Part of a small language model's weights: rotary positions.
Each number is 128 + 24 x the weight over its row's rms, rounded and kept within 0 to 255. Layers, rows and columns count from 0. Numbers have three digits each. The size before them is the row's rms in percent of the matrix's.

# layer 4 attention query, 256x128, rms 0.354, rows 66-95, columns 0-127
089:160131104088121150181117108115102071118103087101113155119189099148127108158151112142122082124106082145128129134113146141140110155135169118113094110111127123146113132120082122121086170144127136095120120142111177089120127130119118141099159127149124121116145145172114112122171127101153153075150108102141135122128126125089171127130134113135165135118132155115109107146135143132143146187081
093:119146161120134091140140127086158139118131170163130099135081139099137111157145147126168126116112125138124086096117104148150123143132118130100133139153142137138123148132136133131109109122148142161127136118160137130099097156113116159140129145141174115148047122135131202097080101129128129130121151130142130117148126121201131143117118169143124132103122131144119137094181130104139045133157
087:095154102136129115079104118142119159147118127140119112106064129135118108114105133108119092117126132128130142141174097091117119115110082119169129120136160139139150109119145142111145070117124119169132127116131076151115168107136149159171110112149106132134135114107138165164123153117099099122121141117105104104155149116150114122104084176119080105145112145143120152106134082091075109086158
079:118123101122127137144149133109113173158116137116152163142189127145103119120102112128107135122176121128095148150142129084139135095112123135164089176099110131095107128117132121156127130149167154119125093149140108136140132109170156084113120169101098138102170102093136085140158161153107114140133130102142131093154114101077161168154128153144115120151148167125132080092139131104125142088120
088:080173155093123141115123113128133161134126175155113103072103112118119151128105148102130143111140155157101142121139115126122180166145120116114163103150106132102115114149112126161171160129142130188162141136130111174142158133116144085154125127128112112161128140163129171150080119145117116148131151114108113154133106116148112162090105146153103136144132120128164169078130076143107110099142
081:113060130122131148108166180095167148206113088130109162152128145181136115123123127118107139137136138137093143153133111138132146103139101138148090111144132154145110107142135141101123106129121104148088099143125118143121117146149109102118165169134146120138124086056119124153101113125139082135128097132098140133145138096140129134145148169110176158122167111125149118148105160122109101099117
095:130158119090164117154129153116095111090107150149097138112153150137104139140121151112077147143124165132131097117140120158178124116142152161130132158123131145140124130113139142140116134151167136123115094111147123151152101124110065131119072118186083143163122120167166160134139133096145164127172136129139182086101137136145170164146113108160122131147115124135166143118107137142130081132100
094:128125164117097102124156141107131111095142161150121139090118151129128137148076152137123164127071152137168081154133165099126140111134121104114143144101125117177128131155100146171124139122186126161144125112127115157116102161105112112104159112128143081153170172120141122112129110140130119137100089118104120151140152165166143154149102094182106153099123101134105131155108126151153101155136
108:142114102086126130116141162105131141110088081090061149119122150106125158126121155138111103159159149090110135121145116135150126164169130142149109108147115126152128124185138121104128088129108115131092104128135147157140118142157127128090114140152114105181102090125134123146126125091120102085119127128146151113162126094188138146133136195142130144112160104161105166135136117162114087132131
077:134096112086114154111159133080143153098117123111081168121112138127110147127137129127071128140144133131119119140098134139176090122154131142114140145095164136137149180087146112140138115129147106139050085142148176126118122142108118138132146116183127117120128097104156130161103149139138129103109126105160113093118141125155167115135134152109132153122135103139113135139122128138135100055071
096:140143107129146127127127141161095160163112155130168145131132132116129144102119154143128136163103108139128122147099105110133139064108155143133135146141139142092135189116139127134149092133146149118087125111185166101123136141156140143127101142119125187115110159116098114135172103145090108122157151121123134100125144110074112093191103120135131114087115095147152079145160140106141110145173
102:074115171109121109156118118098125119151128156137140122131119142121111136127121123137163154150092148157128123177100141086117155143125127083095167158152069154112129131139103146161159168118121108150162174118115135125072083157103126117102130112130114151132113126124119140109105100143111147186147117137123166160123153152139121147115113135132122125132087086157171126091120140096167126165159
107:127125104132142143115144113113148150176121142138097130090093125178077145157091137096092143164171121163114123172113119119141079158126125155145119132126184139164061142172173097112138107123087137114130101127128144137155128088090123112151102116137103102159145123136123149117114143093127127134133134162132095116151112077140124128154105136142130117149159113154089168113147102127126122121124
130:083112155138125150077145122101126140150109181126161116136138112133127113152170130120144122107125120158116124142139134108142159122125110153116121136085133139138130138092099101119125094104155086089135128123110164128072123109093154141146142138114167105110085126114145135115073109146142170102123120128157104137103180158108143100116110146128097113156107103130178098114127174116110099059108
111:104091126163140132120147128156074099141148151135167140146137100125150189165146108099147116101119092135147123114167148136104121086111138173090111146121138158186125109096095141126096163095134079096108136130098143137092125139090129123126128116122134128093092158139119100116103112132149144151106151129151149145081159166123110104123119133134125117159133159091158094098124145149125114093128
099:149135117134125111109114145173133114135153151150133113172129141132153133118196128126160159099148096121112161101111157115129131119101169126143109104092114168129121159128139124167127140125069121147087110111171137132137133097122115140148124100093170122156110098148100144119086144155094132132095163153100104135098146147137134110117115126056130132101149130143083136143164142166169139112097
123:139159137125101167134129140147109152141160085133154116158094107128174135128101152144114138140127140131135123141145134142164119075122129105135172150109095142132150136168109127130109124145119150099104140108122156177143087095120118097137150125134139111102142196083118164076079167111153133176134145126153095140194125129136088094145137142134133115117108134103152130133127125113113155077127
120:101097152125134118134128139124168138139177133132085133162113146155166136088137151127135144112146134147096134118115136121151107114122158070149128104170106135134154137136114078132125135172104156149143126144147110129111124115121146083137159128061088118182127139162115139093134094131111095142103117129145130113142119134143099107116097170108119153127121077103193111140133069146132091118133
111:119081156141166122130138113123117158130114095129134133176163121157165137128143159128132130156085129129115126150122067103138121140132118096181125117129133114122158147113130089137127147097140120215122124133125101115145075103129143089068058175108137144093144139124142146112109126127121121130176091139088129122146127132138129152095111125161118135134110148148117088119132135122086141138124
114:099124108134125120132146114091140105124110079165114110152136130172160111109104129114119149095116136148116127147175109166074106121125118149112169134122155084102091129132109126142124120105119118105118108163170123105138106145120133154088143156124138122126097137079139116175141113102148104156079154117118121122121130122122162138112165120110126104100110067142079160136161150114173082162101
121:191145132140108115159121166139148144163155142149137132123148122130130101168105144145140123139131107084119094125154135104161131121140153073104151129120121141081114119133135153161127111171123156116139133100092090106129148130157133141126104179069118104144143133080155107158202135168122111116129150101133152127145112125129123122153098111110146135134063130091156099141151104125110152123118
107:153137125148173071096154163132174134145115130096140159154146128175112101114128120123134138104132144110085100145178116095170111127124138144094117099142118141156156105128116114105113129140119105146107158118127126135093145123149122103089072088118141101141123085173167160170167104098144162137108116114125117108104136145176124118128069144120121110141124163087097125136141125116120117118145
109:085120125108104136159113112139169133162116169121151103106107161106173099073146117107121111082150095118126122170133120173112108157156158169155146108157125136113095148144146108120134125120142097085143084159149114130113106139139066122135097152124135126146150095117166166138118099140111087129092078137114114131130096151122124112131098133129121118100136110150146172110105135120122159133168
118:106138151116159096141123111111146138073141136155125111155120150146117162147139112142188163093114112139107097127122110158081124094134124107144094093118082108140099090170082113146101112117156153149124129155161137122147181126161128114110141159133127067124124152117090134112114131134112076116110090128106098113150122100174093104097161111123139132117135150079150131144117124120143133108127
100:121088127161137139140162162073166143144152119148112136143117115178171117117143131141159120088143103135120146110125123126132166209116130122136121120133140119113079126108140112095137134115123126170142108147145144125149115147143127104073136113142147102148124102105145120114158095109116072113124114117169129131186139134114133173103118145141105092137141148164138087169149168128156100167123
105:120128168126124111141138125068114137125110135101113103114118167147145132150125141162145115128155176131115105118099118124102143120132151083102104151144129178122116183119142077176046180117089109153108129126122171104123112126162110134133149137116140125136136109136152109149120116135131107173137123128126155161168139138138152131119135113134109182113096100096087182111109138116123102118124
105:120106100095104117106118106131132125110123133158098134108059141136173140127147139111115131126091140145118106150128145142089119130128134100107092144113183154119121180129168085088101124108117139117119104129176148118108088125105124155119140083166117129138071124155098101108154139116133160131144133129139141119187122135083097100097151077137153132137115100146106161154148110134104161114139
121:134124092139138123163113137122117094105092087148126144137086152129125105140141109173083115142143153117121107166179128132155065160086114082163133096138094112191147113187110140137116132162075144093124105107108142127153073151131134105139129123148108134143118142114145151124168125103118101114102114132139159147151140114100159149157137098118126102112155121153136136098122118135142139149140
111:150112130129089096118131147094143105115175143143107059113124134146144102073123125124174171118130129164163107109083126132119114135151127121133128133109134109126117157123039149148129124151108150117131117141180110147108125125120099153125129149076129147131084144159130111119167122144153113088141129127091175136094115129096104151158113141150142171105142101111120143127099132119133140090110
122:135151115150124148131111112122136142097127106127187124128115123164087088120144162135133164159141159112124142128108121135122120100160076100165112122129131139103151132133152120058133129150119098131183101154170105132132163104103133127113132144140115152111135132115139140130139134139120143168100087124120121108128132132137069140128072149121135160111128083206144092116120151092115182136114
# layer 4 attention key, 256x128, rms 0.326, rows 66-95, columns 0-127
075:118126142145164150146129141077123152119166133137119117172144119108113140116161121174153151130155101141102125107167128146138151114159131106137184115134075144087146120131141128100131130138111135132126132139104137189141141150156143169116143135044135079127138153101146123114169147142097094131119155148131151169134091129101140092164133112126156122119124105133128140156194135143123156101128
083:134144103123125158107114119161110119181124093098161167134156137174110130131106128128108105135174121135168149161129136173111160140102121112141129107165120105106145106138163119096114121126125075114165102119124150127125133108154114110128116130144137141123192119108136091183132161114124123158063120113143107122133151130147161140143111128168081140105144107113143099086080090145139139105105
078:118120116098087133124136109138136116115132140111098104109118084136141164177117149138096128116110145119127093164128112111128121153139131140071052149131165118177084103137101135135132155131149150170124128123176124112132087124096103119146125106157108163129145090159095151130108115114150103156133067144118142150092129132142118154081130110168126161142150118132127136139066141155125116142128
090:112110154161182117130122154101109121099144151148130130160097091139155164108156107124121127132128136132111106079098128144107102150124124128118140145166125159148106130133086123183103058122084165135154133127149129142149163118123168176154129137126093075110106162152125138109159147105124160117181146152103139129125124114106070106108127146103150098114140108117135164155142122151137141124125
083:148128158110134134132117085129165139140123133121139120102100100093157127068135118169107088117124157095125124110133115177143126123114112130119078114137144101101115112132124141135123165128156113157147128132140116092117142129076097127168126132120110180159124087102150145103138114104145128166090101113174164131122128148141143173085128125127107156170115183158134138121092154084167138104148
104:117120141131133159122145107111107113091150136172135122168108106140133124110133114144120149068130104121112092118085129140125104153142159079138132122110076142142187144149073136134120133093075116162106082146105160155125154117139091164127170116102124091110137169163102125088130118132139129117156121173123112120151108125122122116131157131072170121112125083135118163147152127131133115128113
088:159103127138120151118164135123132152102131087105097132109139145162135174138128105105109110135114137097141123111167125171115138144125155183105132112124127123132102138126137131159146105137136122107114142124182153127127160132103177050150105126154158151147133129131160117154129139112145166162134142076125105117151144123176151136110085148170140146124157138100080152083102103132124076129110
109:133165126107117138136096096120129131151133134119144136146155101092164101105133141132134107127113154129160129139184121147126136139102156142098101130143124121118112121142144143102145129114176123119162164116108119103097110149095133108111127096155113177177131093120180139146101128109112138152087119100159164121116186139132157179137129148162118194136135152113158127133068149101141076129143
108:150138114128144152139178171142153096122132116134116163138112115126117138127114148125128149157148125113112120101139123154157124165111142112115111119123124131157167131141120150180134107104121110142081108139086163184159160136179083104163136150121147099119140129157104101151113134116170152078186143146116134126116101139147134123178135121114120084118174097084111175160097110139118117132139
071:112121145104144121154078165124113176097110099122158117100147150137146138154142140109114148136117156087117170092163134163154116086102110105158130105174114106166145116113145132134130123154121131106137129132088139167132133167167126128107124121113101092134085115128167140114086123072146101123127135111144110188105142103124115086154148101103140096086154154116123100143137117149101143163121
099:090084122152150096144108144131136116146137113122174114117138103144131150166150129132120144106111124148152150077128148103100119121153078121109169171119111126100119107133143124100095133151107147106137175127131081120134142161171157152119124150107181141104091124121134121134137131149115176099137155099138065125166146122102084094126105105134144129097113156138088073122165116138134143122111
097:095125154083144125132105109107125099183123149122125071103137123127140117142151114118139098120099162125127125158124120107124117137126132108117142146136155157082100153109130146153162172114148125163151141126130123092092123139086110083116112102121123164146090146097175147077161099150107134170143141106139178180127155128130119132095107141135128145141074137173147108090149148103152126128123
119:124152129125132150157115177087141154143135107202133132120108180143127123133096083153118128115141111105127114129129126101132072124118085085149143096080051182130128104146118144112091126144090104131114119125107149128159151095138131151140119134085111127147113130136134125130118187107122104172136131132130093151158122132111146113144120135118155127140105160115094131121177105142104144142141
108:128140123166115153083185167119089137094172102132142136144144203123099119112142112139140109118119150155135130106107103130102131132119121138135122126110090163108125113132106153125089102103081104147109068128116175135153159121172170154119127100132127113085113158114101142140125127170138123137166134115085118098092144139122096109158138124138127073115115146130159134104159111139147127141142
097:109108083085137139082146143128075113114125125138140105149143126124090134147185131126120130112180106114120114101167139140120129138126129118102087153100137125087103177126141080103124121112172123102081109130110133100077126127104159145099160139127116144116096126153092102100138101134124127151129136114145123092135144138148175121139127116118135116147137136124176076085147178114112142118083
092:128065147136110111169142139122142073139125107128128146118092108131131104147127169141165153142153142104148182118147147102143131126122134171172108095149132159145153119114140176136164108135135146149112103125112121169128152125125129097147127124117140103150186126101167113157129124120115106097128108142160113104105110128156163109152103120086141092114161139105059158147133106176101117136138
112:136152138107109152132104161166064135124116085150155114139110146157128135132127122144089160156108171126097146119113121139158123143119092130156112146117107115123164125114111130146129135121132155180126153125100125203166119098195149105145091149129126120093185172079127118108117109072130136111142134156131127135125124124128129103169143138132123125100116134126116158095092115122089152147125
109:156141121109128140144131128142108168149118140134095117109099127149208123139102137160149177103110110145134128122133099132125095068141135099123128111157121108114117103127107113137147157145114162105153161138145154149142127106132096102112135110100072098166094156135094096105116080107115121102137103128131138162158082117115119086114124146129139161128161087139117156147104074113108160152151
110:101170155141162126122141126087135146119164148143143146148124077101120153123117088143168155116130165154113090092093129175098128144155107119131126154167144096154117134109129105132142100109130141126101113113142148115174122115121160077108138149121166100125144119146096115146092110107148141076178146100116109136088120145136129094092159118153160162166112100099136137154106144120101160120110
125:133091149143130119058120080126125120098125106113144092141131121121121150108104133128152180074148135122096134127164168133135144175104089114125131106106163116089163174082147105118121164123137135126137114151141139119119129147119144215119140117118135114102102153160135161127175116107141143149096126135074090148161119128144128151135156119125120142120126112099125121108159118145149115165133
107:142129111154122062161126137148136114113119134184135139135119127182148111164162119150145113158119099113118099148140122147139117130139116097113200141123094132129145119139150127167114130146089120133160103113106116123154108132165118161103113175077104114148138113092134110110168093109125154072111156151146176148151079109129129114148126134106148147140107111134161134134133154100143133167165
104:123081100127161121118145135137149127139083139145152126141133164129123109124142135151193145121136128160104103142162088079131092081124151151087136126146109122070121122127131135136147115126083094138152137103127156127113148097122130138061107099146103113169104142130172139172156148118108157128134128120091100122097120106133088115128098173149144111131136146135154164118155110088132143159149
125:124134116171155140096168112132130142149137164120143095120105130117154131094091153098138149091147127130145121120126112145107120171130122133134178111131130142124115124186173088143129124139102132118128114144125132131137120152131094180099154150137126117139123086151108193148098088134161146119115123164118122123130101142135097113109109088138129133100163048129157151121076092132155177134144
122:104127135092113164091108119095137130173151147151125109117152127096112102065116161165110124068125148143130130120143137131109155159121047106120118123084125104147157117128105104089147113134151159116091142140114131132114194116116112105098105165147118113117150099107160109148144136168120113109108117111093104115152125131145125103129133146132140183154097127078121110132134140098133113138140
099:154157135127142177134127094101169133124148109131117114098096149119127116103140081135154148080152119134128138134147169143135148184118118132129089105116091153106177151111120151114136179157084124132152117151118152097149148112120129117069123120135138166133149065118124114156145129146124112152146131111109145143120151163116167149088137129084107133147095121114111134158182126100140100133087
123:161135117103121155128144159147127090090164110156138120111179141129098118124136144155129102150125150131138131129047156089123096132152106097139074095105110152120157173125097114138122142136094124177088135089107145136118101130127116115120110135120156147114149145143172091116128126154129094164116122107100156124098153148092091136147132119099119127136124113163139126143189152098109129162147
109:154138122120108123112106165089150114177137112152114170103181172113203111120121097109111133108111164104125125100174119116106146134116142102093125105127160103122125183088124107079125156118151133140077149118115143118128125122118169116144128110116150126116139104131103095129153134161096104136138149100157143146165133127128152160098134134180093133125093178129123131134133111164110115112114
113:133143141103132149156125134111137088176168143141113115168144127098130131137112125152105143113154155107115111151195136161170133162127135107107140132134164148110125158154128127123117102147103127121117160111083150089151176191136152139132132088143136125139100162107111128136123131147125168142153159120109156179150138127135157109174142079153140144100168126103182140128099138151140153150111
119:165137138126084113127121161148115119159139143100108104114169137148163089096085105162133136106082136155131121125111156141140151102132113156139134135109152094147131122085099141137148173104152136120090150112142098114070123153072082144148097134087156190113159115156129101088128138162136137117128119133121142093150131160129150145154114131132120143119116162105136121156080147125135124087118
110:130109118145144103155118151065128142086107090109156139114115169152134085116082133131091138144081149132108132101142107104132094120132118129125179112152137129133118090123097112095146112176113134111146109147173121156148144165087122125117125150141140131111166125157140136133128145160135100118107103128151147124128127127123083086102077168146188150143144128171119089119125113111101147160104
# layer 4 attention value, 256x128, rms 0.422, rows 64-88, columns 0-127
085:138100129154145113127129136118131125143151163180104086090132080102152142162122108092135152106119156092138123083123134176121125142148105107131128132157078145136110146163113106115140132098097129107123158084139121110118167100135102093148097151130154126108146154147132125096130070152147108095083123116129108119168119127170121156129111065135135116125140089140130124110138115121169118074102
096:161132108152152136125144152098121140086112134128108110142090125091131132146161152121153130115153161081117146119168112118122152092126120139106139176162132114091109140112179135105147121147113124137137087128086151126128075128097098162095123116108119133127166130088138125126124127110117117147102121104085156180141175138086106160165127150109137122140170111156134141074106111122082152118160
104:130144168171118081151147153141128130117110138143142157126141118170111168140141141102150079129185123136133141180122112115154123120177112157143146149142087120182111120125150076127138123123158134163106095153124134121107118139160143165156106097127149113129149128100139139126113134106120123139110111104219123094151136135182119102151094164138145105125138140156117154109130131113110150153123
101:163167127108175146115189167179123145093082100133133158092136125111119151139115115104128116171139156138090100099119118134144124104120167127123144084164171093119095112154141110160096127108105120167148111098126160134150146131132143156139101145152152110156116093136099095143142124077090128159133106122141126117164143149148114122097148137119131113153081162115136112117085140112123143128123
089:155169104132087116088111123110155118165092122157104091115067139109162129118118140149155111119158177167113131127132129112112103097110124162125131146112135173131137097167133150127098141136159124175129130101130153150139135131105145183102143159141102107111131140161124174107129114121150093134089095096146110095131154114099111085122108124129107148095095111113107090130090117095160115121131
098:095143088143105107122149126126144090145123115144096095131105142148143124131145142088173097129126120112112155119123127131134110116139134092133147113175123161147142109078107154099176103129089115116132122118168159137128125094141146082090134103167071169119057118117142121121142121149141113117112154169145147095125105089152135141095115152107177124145162101158118152139167109128113122135154
092:122099149144103109127122104086168120170134113150143133126097138125139098132127128140192151142167143117111108136162142130127147154109117119113150139125089144178144112159136122094099096123074113121095118132138114148114163118102114061112104092134162105109128129106172178070119109144131143119121145105107120120113092126140146089129126111155174144145147155092125153140125158141149112118181
092:081178118125103117113094120090110169143154096099109120137156127113117132156156120133120147105137134124151145111083126146143161140150147144136092179142118136152159075160153140143126118096158117142142127164142115078131139157141149148179120129194101123128153124153099116134109132129137149159164084098097153105144133123109116142119165147141165154126116143155142169159134159128149169104125
114:120117132132123123137104100126107140110154148169160146119122132109149110142106135130124171112128112117115090151090121125114112094155103122139134126177117149104161128117113141157109110095118155118174147134129055108134106141152121127159161120135094149090196185138119134127149094145160152095139137154117166153120128136122112071101146151151146134106108105152113108112152136104100197136153
106:105102134097108161120145130135133123099112113152090140171178134102171134145125138148118139099090131097137139134104118089129120140130116160150140112150087132105156105134114174106105167141192100087143105096106106159167120140163137138114119171140115146126094116118168149148181147111109138118053147100124110123112142149122108137136098145145100134120121145176120102135133122156140093133151
089:110130087104165150129144180147188146083137091108106115128132152119113099111138112125136108158106124134075152100131139157150069105120138150139137101098109126174119103103144116091137153138171073162094112166139101153138120138124116130136128134135129088136111136169165113116119141100139134098144122141101144115139137167166128119101108096138138127064152101135123104121136101104112115124093
098:144163143113146089112156123134101103113085120189162127104157111172131082127117104147119137085146083125155148118105121118097106099167110136140086144148133094105143121137110123162139164110117125154150125144096129182161134092134124081112151132133122113122120146132111046104153143116136156137133107175135166161162100126114108136156134169112110128146114126096136145122123139110114134122148
094:125128166137117185169164170150115126154132134141157108156129109128110118114162110120116091160121143150146129147153105111105118076158135115138150129145120138146118116129122109119118138158146113154111149131140118135165127109111153067144170109122144118127132107157112120150154124133081082161123154120145076061183170099119111154103102153090152126163137089127120154155123095135146156133133
086:121148120133136117175132141123155114117142142168127148140191137120143143112104111137116115129140130124118132145072120104130113151155099088144106161149167110101079151104174171112151120155119095133131123116131104095126139192134179112124137141106132186153165161143133102082179138117133153115119164105110136154130117139097134147145130113141160104128109167149114090120145141122177132159125
099:157073145062157134085121125098122153104155153121080141136122127102124125067121116111140138110104143123161122110123099125168127136115146125148115098114152116111147156126146064135134123089105106144077103092097122146155117096119097121093129112105141120126132125120124084104175065104115111106136139165125108122130114167153148139150120118131147140136164142134120090166133119124110136150088
099:152094164131129156125120177115116147118076140135129125136123099084111086144082125140129089138136105123145150146119136122127113107118122158110123070123141124120148133103130131153145139127090110120155129096135138109177092149134121112062140113137092119102159138135155157116154127130150132134121079079143091128128102137148149087081111138185083149137153157112160112103092105128133105117164
085:151121141165088103155180136149113162134153127179085115142094135132121110134119128143131106109094111121153126154111179077143135092150135104096122150134104077134128107148114110137097112127128163107100129153148139129156128129142116131145109159162161098077171118114115127133097157132132127143150153112180119106160127155162148103154117123138120090127154129110114171125127161131121086067122
098:129125150102098151134149127116171096115175118131104128130140113105129117165144113137134137100143109161106135148092127112105148093144143129135134125109124084089101101105139131138136169113140133130134096154152123157141160125132129142082087112095102130136111119088122149145136121098115073157120128156155121100163108162161186134122111085127115145160145069138049167155109123115155136144130
088:087151131127113118149102176117149098124107133138157123161136138172137113150151191137167115162144117147108124133112125150153115114140140098150133094065149141080134135129164144125149142156122122151101068123114137137120102111103122098155085119133131129116087155134155111167101154122107109110124144105137101139127141133085149113114141143108167134142082102147142147148159100146157061126100
097:127126128112146101144142078136139079126088097132117140101132106108142109143161159147117147116129160102153129082109153135131136175088079177156090151164108106158117123106118150148124121133154131113091155101098096087157188138172122146123166140106163118127109108100098119135133147137159133127093134172097117136158104112129118098110093146127098150110110134156141142133127108155173136124133
098:152119098152139120063116125139117140179167079112126129164081124115094088120154147130171134144140147136094157112115133127158121148108102147137119123161103165084121119140132140162135118166134094134114129136161113081117116155142206128107122124109128153133102100117144145143152127131139101127081174081157132104123124136174107152149138125144146121124117167132153138166143107129122101106113
104:111093114149156174157123148160112159158083131090110166121124119094104098149158106117146099127109145137089155135123136119105131137150139103103125116164146085124090081151106169160127139145126125171141161111063116132132113168138101101184101157128107116141150097122124124098128159123111113181160130142132143135147141149135136145170140161131112118133143118151127118105147162123094146083125
087:119107118119103120151140146125150134150148087064131114084155156120134088116130107096137119140139127118088126126162131086144140130148127132132147145129094082154150113148120142113146180105096127130128142157113102137118110161105112105068130125172092109107116124142093134131116133159113130145088098106108156105111133141164108160126139146137076098160129134106165180143113124168154143168178
085:148117133139132153098131133146126122148125141167123122080115136188133074150096140122109157167147135145169117115128091131118141108104115146110115161121136118175153100151072149174146123135088120143095167118092122131111107117124108142134167143154125143077165123122109095138152171149114119119094146103126144155148091075122126171122118085135133140126138144100129121140131170083109152122097
080:127109104096154116120127143154157122111069082104135174140134121115111140129146086126102112081163123146154126160146136132105141102131104116127129146173127149126121127149125143144104136138147174091123094121155131125114116119166151106141137143127081193088136161093143117203153152097127104130114114122171150111122140152115132130151162155111132119083138140149177100133111113122134164161140
# layer 4 attention output (transposed), 256x128, rms 0.349, rows 64-87, columns 0-127
087:150150114093152122116100122130116128138120114081197151145130162106086117126130159156108090134103129112136112151180101100157166136114128091127115155094133137104105060103127163126127124123151118134143107168118097135104143073137134155089151090089120122127117116121126142148130161108067140148150130132170103155144123121096109140140114167144119138129120149131151121154166118147104101167144
092:103102123129110131141151115169113111109141118080133107107144139192127127123105123119116125139105125152136107102098153160103134146139145119152132101107148138128143127093097153117092131131126152148129161144117121129074149126115177097169127160099150109090107156124115130148119130192100152116134152117145167074083123105157110095154137079135076100106119155107129106146160131107181113128131
098:133113144105149153103100099097139117147129159141081136144134129127118090134106161170100139145092099144164138123138107097126123171071124089105147090105136126127149155154121150127113103102121116143143139124102147127115122143132110099102140187117164167134112126155070106118118122117158158136145123191062136169128121137078119151128129098154087149095107146129120107129122142154158132121125
100:104127130169079097200090092083122113106153184168117085168143164135130113120115138144110150085107103104165161137119162082087127139133150122115130122131125111100155151127119130115149164163163136114126143166152130100115122169095118111128131128143132146138149141109101162151097155168146136128130116142106134154109110094121121118132117117147133153095154120128147134099179116121148151153130
092:131091102116133097169129124128153094107121117071144102124172148114090146162120094088120126131070110085142114110158145123143165150154127097128088121129149118171130091098120102153158112139118129105136146152152092116162167099160129120129140141117157122123087133123142089154115148105121144102139150126101145134160145165111135126150166136143141095140145137151136148142196100157098158138122
096:153114161142143122134100109117116166113180121148136184102118101080098117120142143158135125132145145134112089089115075138128131148132123161111099119067131117177118094137129120153124110091116137161157163105137098166131106115163086123157124172099135094126173109164111123130131166115121139094134125120146111122127134168096154084139137145127103131133148144120152110106072125109126130154105
088:133147165070167131119109143140111156071153142103118156128144096124075171117157143116057088075107150137125135129112111162140139122136151090140148128120177144094136139119111158122139150100167167116174146121105087135132116128128134161133166144104101097156122149154084140126128124114147146136148132133120128129154160156122135164137136125123128142141100088131130142140169093130094117128107
095:140131155145121121179125109114123075137094120151181102113102136161153103117101153142122117121106097100142104176156150151115110089115095129123166091120134084113093154137069128088125137144154119105123136132142135160134104098108118084102116132114145111118097110141182123129104151111141107108091144167163113158167123161138159146136147133144128109142102094125122098109127093131089131154156
103:147113139124109147108147172100161096145139127095130132115128105149117167108144128138151073123131165133130151122153121146128124146094127134127120147102151113126140069129123094095143143120140120143098124146152195116106152125126134133097120154115142133154091080157123125133132133094092086136123094110152118082172142097145133147146152123102111135153131136087142129136052126176158076163119
096:124104111140118130135140121098104108126164133123151082125079125125099139130135093111130144153143088159087145097148119129080124096159129126120111135125152100124097105107125082133145114117093137170125153171157156122104104095128118112146121114117103139116169142101104092122094103089143149132156095139139184109119112123129139113076137151079163118123144099105162110129084123071118167140137
089:119135155158091102128090094093084096149110139154117149110161082125126105154116126128173154144123087139170087154123132113137157120110161103152135166131102138145132125112126129126184111075119118109147138097105144113087118145160131094096139143103153146111163132094108128141189101145128110126124136116147144119071109136099144113118122180133116102159112150082127143129120157135107105107137
092:108104090156124126148108142114130089126144166093104117174101144135098174111121105141163101149075165117134105144155152123156141173141168139124171118119148121117145125134129135114124069144120126139123145127165155092107110167119121124150098119151113156121151103116171168179123116101144122088110117117178116126109132141135139117080104115094154162114135113134111093139100141171156099131126
084:118113114088096086132113130112115127107160135158097148075101158141145115127137181120112169137124100120111102113087139113148131168117131173093117137126121114127132129126146154150156110099131123161148094122131135104101107145144120182123057155140152131135167136131139112139132146139141166154102065168137148155121106139121167092122128134152110132120160145170137066132101105106135098126129
086:114152123117117154097151131116135131108121104120111115128105155116130133157092130121149106107119105131092139111169122156089143125103166160139125124096080135161164140167112070154093120092148139084123128158149158154124113086105120126113139128134125087130079125094151136107038112094093114159128100126129110120106149113162099129092119135113127145128129123112147142133112156105117087076132
085:091169107171136155137159146131146145173104165128173146124130152108121129141110098155098110131149082136100112147145127112136102120108151102127156167157089128095133114115103180134142136161122146139159124132091121082119153134140163138152177144136107126118180151094099146173115136158108156151147105116126152137100118119136114124148111134106071123130123119090142160096102121150146105136175
094:144170096093116069086153123167145090159133125098164145135148127107149171134155138125125163115076149133108068099147151110125109127136138102123113179111149136115136127173099140148124142125167141135106118100123138116111144081132109157167129156114156100119138103153120095131133110098131145098095127143125174124128147132103124151129102154116149145154153096123107172117145112147119172132086
079:120101175087155163098100125095140088124100130089198112149135102115138170152190147121129151165141135121101088130146082102132143159115114136096143136119166160123147121147150143132141174121125119121148130117128096126117087152120137161110146126085105121167115150150124102115136091126166172128108125134110118141137110156123091111112148134132136183120130131118126112146160125177117142161133
090:118130134137134134128118144113081130144082132145131135115082154141108121091176154080114099177131145115157142077128127143127116131102150137118128103160110193109129162139140150139146113124116133115128132107115151108089086125121111129159136174115130080115159127149150140134168136129131159103123127115113117147060122073080101105120171143132148151128148120164176130122101112129113143083137
082:163109126122111129089164094128099121106136106140087145067114127118123120106123117151144145114157137180128152103114136150091094153127095141108157153136097119172119165173099092121138088087117130102129192115119110158111098130169149145120155116154130119150161127130097130138152132155166136135102113126144160150136093145153152119155144125154076170107169118167125114118136134111112137144120
091:100107146143124095124121126098133119124146160103164115145120141108109123133078102113135101114153134139081115156144109123106094107139092116102134125151139136091100128142175100117083122090078113150172097123194150121134104079074142125118095107172096153147148150133134112141128135117111119121160155097163099128131148122130128149090165140125166092173127146114104136110128095105124130152116
093:125141161136135139133153120114123132093098181105135134102132082078139135154137132141098113142140116138151120155126099119170110094105139147096118107108141110203117147121104110131117126085121147116119121100074117162118095076148093121140121138139147134115126148133119091077113135129105132144168104148082071110171168117104132106123136140094104125114129132149127134083151122117113155171098
096:140160119139099133129098130122105135131150144141134111114111136163158121117100182136169160135160089149154124089112134118148127159139157156154134127075140135108146192121082122149133164147139133106127112124203156147155137109110134136097101058127169149139115144154152150147121144136102123128052110137092117125126110117145126121096125092123119109139144119132103117158135100117158141143107
086:145146098134133109162117128131139126104132137180137110163086087144154146145153153123118128125086116117180120127111154168123139096144151140137100130165174164135149112104143136128126126143199141137146105113144141106129141112146137107172143195094127149136178115135157127159149149120124128097096156144143105117137158140106144143122111140131154112103127126143128080099117092053107141112151
084:126106114117162122138123094111166131087125114112140130166137112128115155083180114150153095114138115113117093141134134098155148141088164125136150114137125115111111160112163120110113152160149129097147099142154135134123101158155133111127093129091130136183106116120131151115114143166114151187174093147099098131141182178125119117120138112085117103114113120170091130077138136142128113175146